config.toml
optimizer = "muon_variant"
learning_rate = 0.0109
lr_head = 0.00581
decay_shape = "linear"
Each number is 128 + 32 x the weight over its row's rms, rounded and kept within 0 to 255. Layers, rows and columns count from 0. Numbers have three digits each. The size before them is the row's rms in percent of the matrix's.

# layer 3 MLP up, 1856x704, rms 0.0631, rows 940-1097, columns 528-615
105:145136119111120134157172102110174130155146130089148102139084081129086159113127102054166116111163157178131172133192098133112138148170103088096097109137162180123124152112165094106098081145175182066127065112154117144174170139091121153145138104079058102066105096128075
095:094117085129113139122066137111146146147147134141139146089105177094073182130141120163078145119144147127169143102065134162138161110073128162118181102149071101116148153161070098113222109132149157148122131167157134117094142085124143202153154133170134127206136080175131
103:120138076133172130112128127107170117163139099129141095164104055143146130105115137159044139098106086100109180114062157109074127162146143113132187167125098177115098135108125155132142111065189152113130124125140094087145166161146165138182052166167087157135156065136141
103:134127091077145152170118094113176107127080079167049142122165176151092085102138111117141170169095137103130106078127173146126144126145119185195165126110176174097119113072153119095169126156109158119138168135157136097090130124113182099202086134111150155122146132101103
115:166148178082126094159066126067122084149126118059142139161084156125132107108114159104118104132046115081080138138146143124152142095146147169080094135142115145127176131111165163058088097134187116150112146162132110085160153134120089135119151130120156119168067172079099
095:097184130170096151136120096198134181087140181152116175193130105119154160150109175111102139058152099126140144143141123131130172210125134167193159117082093163112098150112092093079148116128156151070128154136070140105148126092201102119163113066127084161215168091086195
101:068154115167116181162161175040179094064103085074199163097114166099140080128142102128047112166125183155109131114115079149175175160138166142106108168162162111161153161164086074113144175174100161131148077095105128171152155148110117159105101174166164115125160161061161
092:105096125107142148141143180116084134097077091090131167148080142146100153084047113110133125130155083158121075103095153196171112103136126153120132129171100110051112135204183126130123164133087051104112144124128083124156143119103136145149081125116139106161121150098119
104:129129168105119131106113163169103130145134160133188208086098108182114077106111128153148105091213103167132157108170161124154092137144097155132121101157167170097183109128159139116131109116096127140141185082116141116102128088129124156144115066100052126170073080169111
102:129103070128134113051079158133102129148100115122181100103109145131163106119085142147141122123126135150118130130088148160130136156150116131072161134109118130139062085119128121150163131192116161142132139144126075218139096147099137142150118121128118116094137175161076
106:051053162144117159058069203139103195120124116075158141125158143119187158162142170187118084177178139100170086067129103108108112135080168126115118156134131144112123084128146196141110091135111116128107158164113089097112127168124170095160075145118130180117153154149115
089:123112143111026145079150141158133147144152169112137084177111160101075150124106139109149124088051092160117135131038121075194101142108115165084164127084146144140116162112148183143069117095146115172143170038104145122071157138111115167119148142168111157140172122160130
098:134081120137115128146167166098149124114134079124150077165147126164192085078119136141121104069122166131120078173214107167140120112087228127136075079088123095103138132168111112093138081232105145115131182173133137157076107111176158154138131157149171136105105154128109
096:094113112110101152151152122177165109141047055174112115137109167117146137137107150090191137144047116085105112122142090176096130148159125098164018095131148103192155127140148130088135137101151124123146126133120101115130170114120111127095094132135127113130135140141121
100:086153149097119156165185119097165098095097191057137084101043009158085171159194055145155053161116165111147103183128128107110094139131144059111126145133155104086156132115114123191086154124110151097082146175142129164167157098122109107143146145127062139160133140173206
104:118140061121161116178097148094115134171107158167071142129158092128111128114140081096155123102109147165161147090167120158133105090129116114142109121115218160166066138098105145185172125109112160137093118112173149093121132098125178113162113141126128160116125143142131
100:068119064112168123155136129124078119110102100145113158156131196130128153146149155088197095000106133071171145098165081066102161148110104172115132167188139157151090157075147205147104106145116123121128113181168134129079103087112194072078197077125149099154096104150137
092:132113102084136110095076105072148133112138126105088120089127107169141138166178166171121137131108078132137104133109184117103108096091121150182167149101070174136156110085154119118115132142154151065097154118143121080217102152120170129157134181148156172143114128147152
087:188150159142144182112093109127096119172085104137097164122148116153123132094139056070129173159120056134178176139186083073098094121117129180160101146199112078159154184151127198108070056120132131109129156197184143192121130152137103190113122111138150089112093078173118
102:171175150102118125149113131184178156121090135077134133094177180116153110155135153093118155070101108142149169153138151130150207103133120142105141153120107135133123154138135137086103076119166147092031125137084218130135147098115171091142097148184105054172090115084109
104:099125137123058125145104138168131154116106121138153163154152163113101044161065123118097124108202093138117078053131128078080083095161168174147144164134105147209081090134115144090170152117118173084101166099103112118093118106181156066147165130152080083174047143105115
103:139095173115106132109133105108116123149084152099106095181098175136109109130076104112216133131113157155104148124153163133067136159113135114159118220152157147173193115087048117065175084174116125167163088151155102157118091118138140181101168101150128120071090078175144
093:139118111100174100145091119122104115133115131200140057091085090166164174118148158078081104106101167080091154136128062129100129077153118104096139103120181172131112156123125150123105140098097150149138111118110180094172138126193160132041193148129117144149111111135079
103:065124151109167106123191114137078074113136137128198154122150100132119117089112065146113150145151084077166147169169154129142181113128145113119162143216107130094116149146155145193128094123127092129122191120071148139129204117154132105121136157083131151158162130185123
091:111143077147040139133111091131112078130097045091138141118078065146020128089154103088092110098113081111184124136101140129181120066134173136167161092109135186108126104130096186172113103129133151138084136115153183116145117112120214135116054159136174138130077086095157
097:160092105092126170118134160122106164172101117119140112145134087151148172155106129128125131111144092124136140145165168137178102141144203165113091155105098102130085171137098105115174158105119198156163176098113073177152127143144099139166153151112144156098175143117129
103:129111070088195173144159116165186158130138165107143098117147160101158111129127132184104156075127150125159085117106100132124160163096181093154166114139112147045083155077145094200065126069160095125149121175123122121103185158108083108152094102198116070170166177104108
093:177152104192069107151131160151109146130139158124138134179127067181130102151067076125119112091111088053151105092109138092122147107122121100135091148139059157165150157094101111117101099124138121092167193130126134153150168092097054108117101143113107134169101148149129
093:041057111115121192163128159142120120124142196188116112098093135154130126105115159082096079123121114141106147092125109111132136207149111094171178123119107062113118112088123132133084117145088182139160107126130118086155145129150138114174110099088138150124087175078120
100:057161083139142198138146140124185135116171120129154173131121122146072126172113189150111193094165099068135128064142149139070156117186106132121100130117122128134139159109122147142115146143133116092141111083134159177054134101039148133125168122170107175190160112146026
090:141076161126090136130128127130113128084167107151144138158098107146090171104168195142079122144182126136079168077124059095171112090113116186110154119125164153177150095198183164066122200137161166117178118097065145148138108149069120180097167088149126141115129135131095
100:153122070127085124126085140110097175175088112239051147100097157136167118130119189184107118123102132072129093122098134052127132133113148188114166195141118112127162175112159130166094131050148099088125172112158105124142151112118198080153186175158101138120131103159111
091:129152105126084164099111146096118200134121132137092139105072137125142143147101118126205141119157116144112109159164129204095118092092078156153132088128159189122139069111101109141185223130061140128181126118062077127135139156131093084144081167129195122123173124103144
087:119143109058109129110125152079135088187150126114161121169161143097073137097131070093095172188117132146099135070099095097114130130051101136145101133084153130163214123160106079116074122132125139099114141160138165132136113051067090116138145085136143101113135158059130
098:147098146115184176053090117127156156121103130154036138191121158157081156174114128142094162068087171095121149158122064137067101131163089108078142134138130165171177157122139183130114131125124054074118118142142126139092140092117153086173133185085100103092128142162230
101:156155130079125151114122156090073181105166120022137099103151158128153106137100150167100148181193127145028138167166126147150092099149156082079170088122023118140139123092146058119157123103192181130103114091110025121107128141121156150121131196115142102194106112100197
103:092158085082126141125103165112091121161177124075138108206111127114152153093173159184117171188136171171075134212144152130114148180186129133161088137073160064151122146127165103129088137097146059182137152162147143095134085089111118144158185141124115147110111130154120
094:111116156183143156106121124121135097137162143146106150164136140078116154157155165159112042126158156111092132168095128170139152084172056115159099165126111098106155156180146058075133148126122142167097159165135108081147111142139118149158100104124122148066131161078106
103:136131092112103090077164107078113136138142126166122156070087144171114150085159132182079100090119175137128165140101062168147146103149158130207152121176118114099117092115081131134121099149163105135120112169118134133181141155167198147126069186127151109109102199114140
107:075125119128105150117126078165093134157121112104091148153178068159088176155142099103082135170117108108136139099140161079149137138128148173178092119096125145123169111103065109080168059119109105127151136174134100139121096124152129169140124077142102104108113110078151
098:135064118095087104138174130097081159187130091124099109135110114062115033155131081132120172157137152185214125177139101151131119105144210131108134100109089155163135097166199113159146096163159112124143105108115103179105075130121180170104203098170163095125179141161115
101:159090111130154124180132160148066170118117148123116096170190165071076087150104097136137142094148135175111108154168111143111112128095173141093066177133095103128089087109168136102102095102140159105138109109202165223128131111096124102176117094134140123116161116106128
088:114170135130123094133139132131162068154131099104101156115089100129164092138095142093162173107097208134121137171090099070087115115120086079116154138093122107144075115104123151063123177122178114102129093099072132122127176114161110097188198103107096135157144115104154
113:106121100137113129092103115217057138110124113137144157129125102162209163122133133037106126100136056173150136157162053132097086164106090102160124111154091135091178069118101083092098116135111167143134093118109162096165104139136054109114130160118115173128125111133142
083:135117131206108178084172141155178120114166124131116125170157163111136124132100152175181106152097092065121124112180128189074091143154081142112105139078146146115150133142134089151142049129131151124090137139115136139069070110101135105165115123144129164097096115113141
098:211134090106102196097083089124158139090082143129100107197111127129109139119170092147115103161076164144162087136100147116156134153140095169120147129188142125111127109116134130063073158178182144137148155119129131099095070102138136210143137163109136111108133114116142
101:063121114174109156158119159138157176094131091116132128146155121131131064192164138139080094081126138135086130186175171100159035205115155206144151170085110151132144121165135109176101122093129157114105097096163091105107169107101149169134100073170094138140075118161119
098:132136121159107123148186131101159074122117168143139140154147095151067132156104095140159161069059150166114149081095046124157086139125131116182091097154074165120154103113127138091134125076138168091131147197144152190145151125119088140094140120111078074134131110158099
102:087112146180156106079103140114113132085166091142103123171116147174099094147177132163140172141100158079122154141083115128135113137096136160174098183101099161075136141127096153130152126145122149078117137132088107162067132155103128111042116147139123106134099116152129
088:117108123080129143161161093097133098103121127115108108183124160111075133112175097161126086073147085168098148157159154152118163110139180118160133164125132100096045088136063153133105087146073124147111116105143143155134132122090135163159125078147147135170123134080123
092:076147135147139143142157119187091137105048129119132137181117180131132103116074140079135068146122127125144146141117142146140121110171205106130110133155108139058104119123093170127168129114090111151166141194106157167152039153097070085085186141113047086134100101148157
105:136152102151082127113118095134143106169075130116126147140113127087118080147162195120083080140137109139118108153090049115099155128121149159136152132108159140088193129107154081103172088168160105183131166131211134061147068100130138089108125077132178093128129128138116
096:228143069171141177148170151082069138199121154091109082124112116155110079121136121161104126138108138151095150139093124120146105067112152120137133068134165130118171118170133193100077125111147124125128134161137155126187143164157077129101145113159114111125120084062112
106:180110101137138119089133141147120129108092130160108098137185082114189104157124094095095078117135122165116137124125135136130137141116148154136101147171098126175162123149192157145140133100165187167160059091139129114131125114162103115132149107103141166074167150093152
104:165111173111169116095113117157138133115103123132112143162129190087125089114120126102092124163079107103116113203122163151129135165175087100135091087153112140125109145136051121191163073113183141122121098126206174114124161123142124108112132096163100139106124138115148
104:159093187107141062121078120065116189118226126134122173118133095121128109165119160161144181146148167147174124130164156088135135156151072169170156105108129127155097096085148099155133121064135161091152128086133132154135160125150091119143084162166125130218127115088108
092:156112116160133142119112105181123112131107134101104144180105116159134191111142103185129120174116072143121091118125093187129187153117166154099088103147067174103108115053125149116130095153098140145146113108153102139092050132145156103102167162103188142096099080137142
093:041143110125176121131162062125130149098108140131151117179063085186106124133151183124188100157123088136128166107149138156096089117119125203154126106093144092099129106078168074154110115168088167121150123136083179146161145105106119105136111110172147163120102134140104
094:125138153091144139215166118093118101136157127166143117095099084160128123056135118161058076134069142150089153130177122124121148113167113110140123159083136131132101190154126122124095123131148163134171115072117120086150161168173109091139110143087147159097131131121099
094:148139147118129144152151151126150154144142149112133065072151146107120104105171073156172130195177143160078123180137175129161123153135187077128178139130224176163103154081127175111151098115153119152068084068046138143109109142134148160138066144153085124120081132098092
099:077186134097084160108174126145146128108098147169133123125128150096205131163090116053216117089189133122157199142079158102151127074147161065172100157177070114115092085098134186088130166174160075106109103152132074164084177081159105097141104144085085115141099186119092
097:150125152140138152204110147107115094122089147111158120139059154129130128160147110113101121103174152152129163121156114067117131110111157118142147156129182100169105133133166118156125076117110144102070148117121084089135110092147198134120081122097118114131153207032138
100:053135127136202091099111114152072112162070105163146125164126120095093178148136120150093161111137128180154148152121115079119122148163198126145088091106130162071110097099161104088104133133119113134114107104143120124185104137093120125187106141103130127089132126131136
096:123138121129090093170065141141069084103123092091135127064196122114116057153094146100131111082106041173202124149139134153131170088119173093150176118139096131109103156078156181192109092131128157096113125206138102095154174152170108106153083153157122117142133133165136
103:159158133137148133152140153133172122181157161091110142097098075147134099113098136212098154106132101112120159134091143102106151088154074137107130091144177119141133145145131106112164135124096100162109102164107061091137170157107106128207162159170055127163122142192130
099:129072097125138126122159130104162100204161160126151105125096201106141106112141164121124125128084115132121092100137180094099178124111095107119144185142120106105108079144145126150093135095128061163196141157107165146065168083173181125142159156082107065113122137118113
105:157122130125150173136085117127138168175140146126157163146138132092144065124145074128068127123105107126116179179077105135112115112084132139155160140168151163147090122125105119089075184139155136150180169123132123108143144097102043095157160097129062147182120072076120
107:138020183104162147108094143095105100087121087136145195136113164169100100138081046092161164179111123132099083146108112171144138131162153140059170133078173113097084130130153069132208096100144122153096107120120152167138167119177140176135144138145086074096136130194073
102:140127136112208145114173099082119086157108102149098111055139100162176107116199142159119063123102165163198140152058109137140157140120112187161119145131115151138085136123135146154134108140189154102165106121139143130085179150111074123129145121162169101112119145198134
102:140176135138133140150104111176159131128191122155177137138165118180185132089103146192140177160146183176109161125132128137126158175191120170171133133129114063160092124147139113131116167074093095129163156108209144158207085139125139161197072087151131072101117128109112
096:188185101138151155099103179202113101153071128169135124118136114179184108152073193146155060157133099148140151139131141103102119060102111108142177117100125140077120097151127071130162104098142159150120134154128121135179145106140164182114095107125148138081157129158104
097:130153154148156149138121105149172137181179112132089030133147165115082144099156147122172142111117118101155114104098096109156186137098170125137156123135086145164100129106117160103128113136145169160171105098127155112147117036130161115132177087110196136116146170130121
096:104142121110143135140163082161095098112153145161140126151111195114138143139124142132139089143181127126098120136112128176148105144112109161048151089143169123143112176158151084175149119105137143106102084130122149127148121102113094156102165162156141084093153090085086
100:149101118124152104165099114087100179166121097103174129136134115146103140080129119164130096177203158167082066147078107130120119162062116097100079102080116151088084158077129115103124114148094199115126131133129141127159054124114187131085097125110160092147129227142198
094:126175117094094118144120142123144071125090120170128145124119123168130135125120091105118151126126113113094123120021094024190190194138093191133128099136112107087090094152171142171098123108099141096150095155175071099133119088142114123137171111143166118101118101088158
099:105115143139111118071129100141119123133140111117155055175095071113096142093123127133154115124070122174143156082087087146086189125104095203137075143131096132149136179145133155076106129154083049112118145117113171094115119079110109119153128167092087137100173131145182
106:125129161129088126138110130109099124131147142095109137115145127156125134118199133154191156151121117091134151139088140158081102145160154147120156070114111113095099066125134125155137169130103086109113090117127153157107118104087122087184101142120065107081069123171101
097:141082158136146167187050156160086169133093149175149121117125164159121090137116097144089107132163133136219157107086129142107119096118133181133168121118126093167142111162154147119177147142189112154144108165140109157190137131089172126073074103069106113130110143081094
098:166079113155148100111138149093114148158105131106138181127102168116160093161106094152068136126133134099134124146145103078136166078132131155125139181139163142152136139125094131092166131113113183186173132123115124122154124185148153076144113069109101116106102207113064
108:090144107140098112071109108101196131165148196134154160119077145104115175127139134128129090111129121118115091188175138069158112114152088068070127138163143127102087090115127091155079062073079085100123127146128180127079167121132111110116154155083122138116171104036097
134:064111109084098113154162125112171137114118143127139121135049148103134134132135100123140121125128121143147094161168081067079190121155160169116084136095184106158112118196143100115076139134154120203169120156103132137070082108096130068140127068135140113132175171192134
103:154173127058174136135149120061104163113161096111096156102117084101105132132068148119140131086124124174163099113073143141103113155181095095129077123146112109103154139116141130119131109148148157134143091106159119104163115183142100056102175071137142096125124177124135
095:196127087096088106078149125136188093144132210077113095150183150095091056170143097166138116141122115074170099114165122119094152142085160166115101084126111111099116108143096085132178115146155136148102124113126144129125130109073099146123109111199093121065099154118081
093:102065133186137154121109160119199138127209110159085099173161093126166123121171093124138061157083127091142115136105137162114129150128202100127146103183086142136148146213162162106114167100109124096146067133169102122113122107093128135199134144118099165167115110168132
104:114164146092167146104109087186130097095121119047091180111201125186136151107131104103178073106132124148155138173175136149149097132122127099131175176065097150156134071134139132126088107146145143119099163139138098148169137049130135150129102170154140145162133171082148
101:195093122115155139169183037098146201174107124120089114105086124161144137120109093099138100098112114207176161092109144145148155155153102217107103108130079182145089079124087173161141164140090123151155181164125149174157107172108096110144179132116119186100104100131121
097:097131122111132122142069126153149084132064132116146088158000058113139126107127108163138108085102132126119148143138146167126137085141180129160107182089130110152127108162087170090174166141102095114067147197120110129088137139117139148161129129146123136135116167181122
103:118130087143155113126148103115085144154139089119141158151109115086166117205122167181086107156136130147141140128094161121149160124182160134125106132167115120164153132086147113112098144122098124071165138113172127113128116108156140160132115154147096145145127148104090
053:127106169155118106122088145123145131132155145154118138126142124066109159142126108145171148108093118122140125143177194047145120088120136075079109125103110136158124166199155155171156144125154099118129156147130125153134139125135048147128113147113131174193161112135098
103:102118105080141134143128109118133139102185071167123102123214089082095103116088107124133114146120156167167123161089092129128107101117118172141094143113107136086140125205108193130135106155177141148135140125148158110153135122166172157114120170098132127117115128170151
097:134150163116109120054130086085138133115130128126080090170132135160124130108123116112124128119105188151090140115147184105141144089101133092138150124139066066137126121131184097135039127123140167183122165138132129118181091136094132085130085118111106143100149167167132
093:147142086143202142155158130195163120131126154098096153136149138086141166161131119098073143156120126153157149105087132109165161154057128175094078076124163061139116171153140126071099125131155112158139136111137115091075095132112142171129132131104112195162157193116095
102:149102164090100151093080089104123080107101087131127125119129095137156122145096167182112065170105120112111117138104135162156110132111123133171077170098112105117091172140102050148102123135104116144140156107109088119125160080107109070090157094080151109112160140124143
091:129111137086141123085146147126128147088138139131155163159159066162079127161136092125138154136113114168160072114067162142129191072203146135123168098164143142182123150139078138078165134106092166122137094154097143117133144140115141120129134102152094123140195180142111
101:121123153189183124172163145111138120220229049185124093075153145149097136150139131098148114120138115127129112181160144150118086111081129227166164143173177157099120141225190136092147106152119101173119097129151157140152126153120187122086093161148177104122093161124141
105:081103119140155158046122162150123165113101144198137118088106139225121189147108097126087121151112137164083150122188205115133156121128096148078132109057131138122216139104064147127065097076145096175207165117105123072105070059188114119121136090139167172110139127117108
093:136155128095114112126124084112122136092131133127057099105114143133075117122127186145140040146103103120120105079124113129078107120123166134127129138103156149121136127064144088088117136127068129170187148094210120156131090164158122151145117107133160144138186099149132
107:106083204077086146155067103111110181188146126166149162124131152146162116161117104126111049085124077114154128102098044097132132114102111175115111080168118143002161136157136172128108150070096146096113136152171148126127071167164129129044104112176067092143089166079121
096:107129107164160111093157153091097068115119091129124079119157165155136137134144126132135085094072149143177114060153068119081153193139080153104141157152171205152144100077163163117103077105079075160161151075076091112154118070133134112115096118146157153143120143150203
096:127092099174115155157201139178103134170171106119191132164187098094126117079101139156129118087120090144154150103196104142093150136096083110156104144080154130116178160169137075131147072135168104070125159124076102104140143126147102150115146119100112105119091185184150
111:111166079173129132120096072130150140136115090149137077130090085174071104097158104066155202203188146142131152166224156151130149127122125086100153102103126095146110110135151119127132140143147062141111109095189112122100135015144104166125104141148121131137125125089066
082:125113065090148121171141143107096170154123111139117098166127103141191132135168172191144178073120156144149121131151163059133103133202135101110117170117197096140159110177099127200157191148111099112108079134148168121137096155152156139091127125125113112114110125112124
106:119168107197097150150132103121092083109132095089073157103150170117126134141100083178141093102184082160113099129100173066110125141083106134153145126092089102139122188123119116112116116193208145199157149052130159076155071106143114154124118158065105103094143075087095
103:110147135121115149125092124095146126134124128108117080100109169183162114153108132127150118128098066112158084128133126206154141088117129137143143140104086148161182108080095201119122109105140148062170135175167124160129139130150131152170139165094177082147077152074137
093:136142165111100084129115144130125141152140120129113071119195124112162126085090159073092152133133168132080127145156129119099092155139137063105141114068166150213155177108146139158111117112117127099164183078146101124107097103151104117134123110116096119142135149168129
101:111159150149119085119132103072142174121135127189162109171155122096154092160091170123156148112130115123096175099078136148065105084155141117166151122194142143102161145083140084081193203168106146104090119082129131122112146064103103076097137118183152132159121109128125
095:082138145123122140080146098137149133115138137141095162167120107161118150083180122124243102069092144121092122114150122117141104139132121099137102118113142186115215164102137154146096137112108122151181157129089119194107146118120145114117095144125119146146136116106145
099:126139161109144110157116158186184123138141095127099100174110145094141118144126143177123112101158181144125097143076127104195109122109079129152093128159170172130092132114145186173108144106097151097111142134069129117100138102120130099138120104122120165126107147170128
100:123142128161132137127132133122094163113128180163118161138130149140120102123148149165157068098115111143121144139100115090155140141157130169161172149144130149108165182137096141140114068121147164134099127184131128173173144138135111122142146121117154099133143158151140
088:117082171209075111128158122124122117165076113132117125135134103108101149150091118116079081090072118084147163100132102124119143150098094079117121115114078109091126156100145132111070152130105159152110153120151166187131154101143084089154105153114117197123136096182221
110:091156143086147158166110154107117114132158115098134156139099163092168178116142101076175136150109087155117118191127160139143148074107185150154117108134126103107129128154106123116158167100124142120171115150131127148184168115144179188041068202131138172165122137147145
111:125103063109093115176124054144127144115140161093153116113120103130129044173100148104047149134122116135145136095134093099147112088148147173121127114104123163067119186102060126119146134127113145123147128146132162115136192160080139119187117169184155134067136115119168
106:084142077131110152133127103064113091112172074146090092132181121099100118149072160159093161142130089169175121117189126152129164162078110141105146152178186124094188103123141049105087079131121123126055140131116136121075100170113113148099083123176130149148190169096113
103:151115148120141087156098072186092149125100042170123104139120156105120148160085148079111143140102141126161136084064111173173077130097160062096147116138130121145093124101126116081104158107125098137163070121153095064142113139151117137110153096156119103154119116115172
096:108057131108106124098116152117176074065148099145104130146085095155130126174138101133105129116110089118153149126103114162122104171140102185151156130148104091133138173139127154131144111091136093089151180197150109146121126126159112164170154160140117165118111077128134
109:205144076149110138133142087087160172138093181141078092121070160112126121070157169129160180102095131158094181123116204097116143090107118082108114107116152134144129134147135108160174177118143129118163143153057126105177098100154134087120120185158110106053178179164108
100:123178121163148128109075121118097099119110169058135084139116166093112058124103086093106194149131190126147159109105062101151100197094145185158198186086183153089175106170161160140126134146105133113118120143084106111114063169130152111108125133154124118160127113149074
102:072107166151167095142119128131136154171127088201137141156178129115150154164129176129117129100191039098072114106162084143089129133128155130125126100133161161116167187134063144147106175080121107111132141120181093126100130146114094110133116200123147084152161135138122
095:167134082085214106157161127102146146178095143130146079117111153139148179135122126091160122159119132079193130109138093132142129139143113130201153150078182184151059127134071091163167136182133173164135097049103123145121176104111081149105073123109165114136104171120120
097:175193148124112103141161167145168083105085136136081081098109119155142183125143089174139119151152179100114142148125120144099166130179168127130109112112111126146185150132080068125142157153069108099187188069135132130193160088116105113157192136064143128148085169072134
103:137194194060088117143117110131151132165116113126113017083126132137085135173157118124152139138133142081118255145125159086017114129146157101088163156114180092125113067138163109083138144114126115170141133108193096141111125139088141147187156136141076141120110102096170
102:162153129143090138099067136092141158139125153132123154148146167088126105062167147155115123088127121079150096110096159156122135106118118098139145117105155145107128132147153066155196141137062087168143157107142097096108097126139146150125118174121079103129134157127113
112:134101113131155171113137077101100078119142152120148143176140186125115093171123149109088175072137084146122155095108201145202093111152093093087151145172148173175135178086180135144126111137157103107130138134078149086096164179127103076044128120138122151111162117063113
103:094116136119067189127052121067148136099149157127107048136113086167142146146108151150122088125204141156112126119141087124130148117088131126059097066109133183095085099135140124112150129094161130064109155092184107071112164102176126093111189094128129143158124173138132
105:130163161153122123130084147102085152137134117099129084108130116146123161131140140147136095132148090114131109081153192181106100098115164117060129132046161210122070151157098137134170104113206103154167122158193114102075106129121173096102149111080153137123087131128153
099:187128114093136055107057183158113084119153163101170123143114133089116093153118161141109131134135114145117091120122087124096102104191033176153126130126113126127142116112141078079154161194094150162153107077111157086118120178120130222155094110109198136098144147129127
103:181097164124174135155188093122100155108116096153159115111146129167116139169121157116158122116167154155057098114086115084158158152120136101130178119185173163160160164163142146155121172098120145107159130122150165105123137134111130113118103151205083097136105135108133
083:111156116236190161159163146112158118185145119125097140063045173145088167130135103135165170159141095126114145152125121100074151082200052101160101109077164175134127159172134134119135155078153141153107115125058095070127138138175034095099100178123058114080108083149083
104:162142163115120150113116129147119074108110143125134119079122115218117093094123199119134164177140086126113137174092115129152128119169128180110148104149124152133116102135188093115118121119125098083085131177138120189151149147167119099087135168144167141166108140184159
107:121075120157155014094155127155122139108112125132179141171136108142112111151098145120114092128059153147143135123108133135103122140139120098205123120085067183119124149125177145138079151141096105098169119125082159151119116146166117150115138133112174117135171136194138
097:142110124106160174068139108132202133175068075142152089135104078107119145173117182142080125140076112083114161085125164143071160107117138122122197205087128220161149116073111138131135168165184124135121122129128101129142094123116114080066175147112102111108153167104097
093:122132141154156136110102118105140110127181092124199137197168094087109133138175146129095173187123064158100147082083103141125124154182150169083110124133145110168157177153088141168125117104176098107105182110192108163136131112158111137145175105129107124188084130201130
107:105129162152073150136119190130127134085093127123159147092154139110174146189134113094076112175138159102142119134130126114092081065139147090127133145108090162149176192115138127173090087156153125171134118137137141149114160106168165173137167068133159153149160101113112
095:108158144136157088210209198129123191153116089138120103133136063069065111112144121104107164091153097150141153091133103178108167098167162162130175123159133134132135141108120158089111151113114107193117163095105155131107144089166117130127134145112152198122122058044110
094:100099148142098154146123098154086142163101147132174182080078105171143159124179049154129130146142132147108088114180114112137139127131180102144115093158105125115112106111160151109041081150202160112147114134166113115125169109115136191118104094141128143129176152160153
103:159099119152116128169099095123155174145125072091114116088174188131163150097118136095056146185141162128109187142071133124137163097080071095184184139136075110125129136159112140138151142175129122167101102104119091127117200111159169140046107158121144117135096087159160
096:153113080057102171114128169163172151138130084163115092121153071106088136105059123103144159092129072061110116104154118123138105121113165151114075155109184123146098162147127148111144155103222118123106138142187149144133174099123145175177137114154120122136166145087089
097:147130140117049081091143084129136087174101115113149149133094113102199121148118111128063130135083127149070132167156194137117164131174169087118168071175130153126155076101070094176185146154124054097163073106127113091147170152136132168145104137138137127157104076120080
098:079132107125098127137124086100140142127131111097102130108165096195155187117122037049081066087130144144097185182097082096159145088088143075160076135085191133178091114167112082055164135126147107108153133140108107112152164159180151157140143105155116126093129112110161
096:135194120097143157103142143106176118068118121132160131118106085197103111116117175091095152104054127153114156097172160163072170144111192120136119170112146125116089156163104112117094170086171123149137146134147094079088105104104106159153069137133123120146106080132192
103:138144095146131119095104164101086150177097102115111166098115139113183111093139107091154090157143108192060142098168073103126160146106166136142161128128109172161139082179095143194164158144125188106131152154180078109096194121100096103128178189110161124125110093138085
097:106166103167108088171159111103148114139132137148112119120100107141090108149149135109177119130123183105086143126123110064060123109154127166129140094144083146122103114116083114093066147108156155132152117132137103095141117120066165120115113168180135047145139103171126
111:133088133118183175113101143095074175107178128149148121162155148190071131140145082127074173109162069118119110178168120124103102102143117130169100176152121115112159124115099070138162094111125124135124086132137141145144086146126129174123120115150147190109158170139151
107:104080157100114135107114106144082105129147148179109089152063098050189174089146143138170133125161138096169158220095195129145162188138139136170103147128074035166130176098077117107121152133090123194163147118092197139159126100125107158156167109114159116093095137163170
110:171122148073108128069174110147139145147092107092126061094097151130178132142088158090172077160175111109115153161179133151203034160120133107127122102141141132105126083067191152121141135139140186153159117133167092088080118101074130146126088107140139144120159140086133
096:156128112097154141160083137095094162135043096147110110084113087134104156075084135104083149142105082158152110205083111087161076154102122064117100116141083115122173119154139161178130126191181112151152125126129095084093111089122160122136130160124140199101130160171099
101:119202167144121078116148144124163127087148166124110083157129089128184193108123103125130137089162158090118188097168159099139084121144095113160156069104114128048126123138138132186055102104108113182150143114139113149137107144097092124126095165076156121139089124125129
096:129109152187074113127091107142110056140150069113147160140138064084073183156093093109143166110112106183157162169101119085104154105135146133135111199159166071118112141119135065148173176118175077108176130148093136084107194199114083099110083128108112128057054077101164
096:119163123110154163180168134100195082084154086114116090083212095111168101139121128129116121178145151128128131103127142131190073178165096167180147134111154114155214131091106131162124147136102118141104146199093119108095130110068131132112179107136138058129105112058143
102:139117141128135138178139104166172133122084164131073133150109068187047107135076124128118110145147154132134111063120129126124079152084099096141129116150148132179126147141126153141101121181103136113151126163185149109137137140128106194126160157103127139139120124060111
097:136103088026149079090105084088168108132111149153143113159072126085077156076094164126133145144094205176119129149150026145115124097185134130135183106192122141147103197121118196129132111154129081166113169187101149075098111163155217149125169132111118105099063120182057
099:127161135150209114094087090121124137129082111100130128186208147090061146166153163129119134134141118150115116147091096139142141126147131087164170163123126163089192164108138097178097141171048077145078119129098156126103093123189147096061123165059149140112172101105110
102:124166164109081088124084050150091116180134116050143140094103136103134147122074133158107123124102160147110102107201141172142136106092159135091180167093140130150136115140137190117170054076106076147032083090088169137087125137087174171119127141172093107089080151134142
092:088172134191157118091107121175112160177180087128124093132123141124089140140110097095157145112115076158129100169095160163092131135139164099146092114116097102107107113203169153125129143064146096078070080126183139143081101137124120075156104172149100127134094107096101
100:053131101102178104129114145151109077153123132107124096073150196073143146123176126103087094141143141104066096164153101150150092171119085118086063082161119099118160130123171123095192122067086156096133140094086133157138076190088127113127150139183121169169176133143128
104:096204142142124087100153159082107097187085196127127084079092090122101134108071095147057127159133130130166092159177142165092124132097129104129132120158134202072159070096128118155117113120092196150122141175108164107080087051170124102184116136169111119089078121078089
108:097101133089121187160201200159084060127199079117118140143166128072129169086104108116129116128114128148144102143113110080113094153153129101143165196132092143115113187121141128169045146111111065089170116102103117126100105104110138141115191101163121110083164138140191
105:095064143126115112105130119139111162141164100106113151132130065139108101171108107119160163133129118059127081133112115119118069176110215152148149117119159142142106063096129158161172111162101176128117155195188128155079162135105161109127089125131112076157165224078122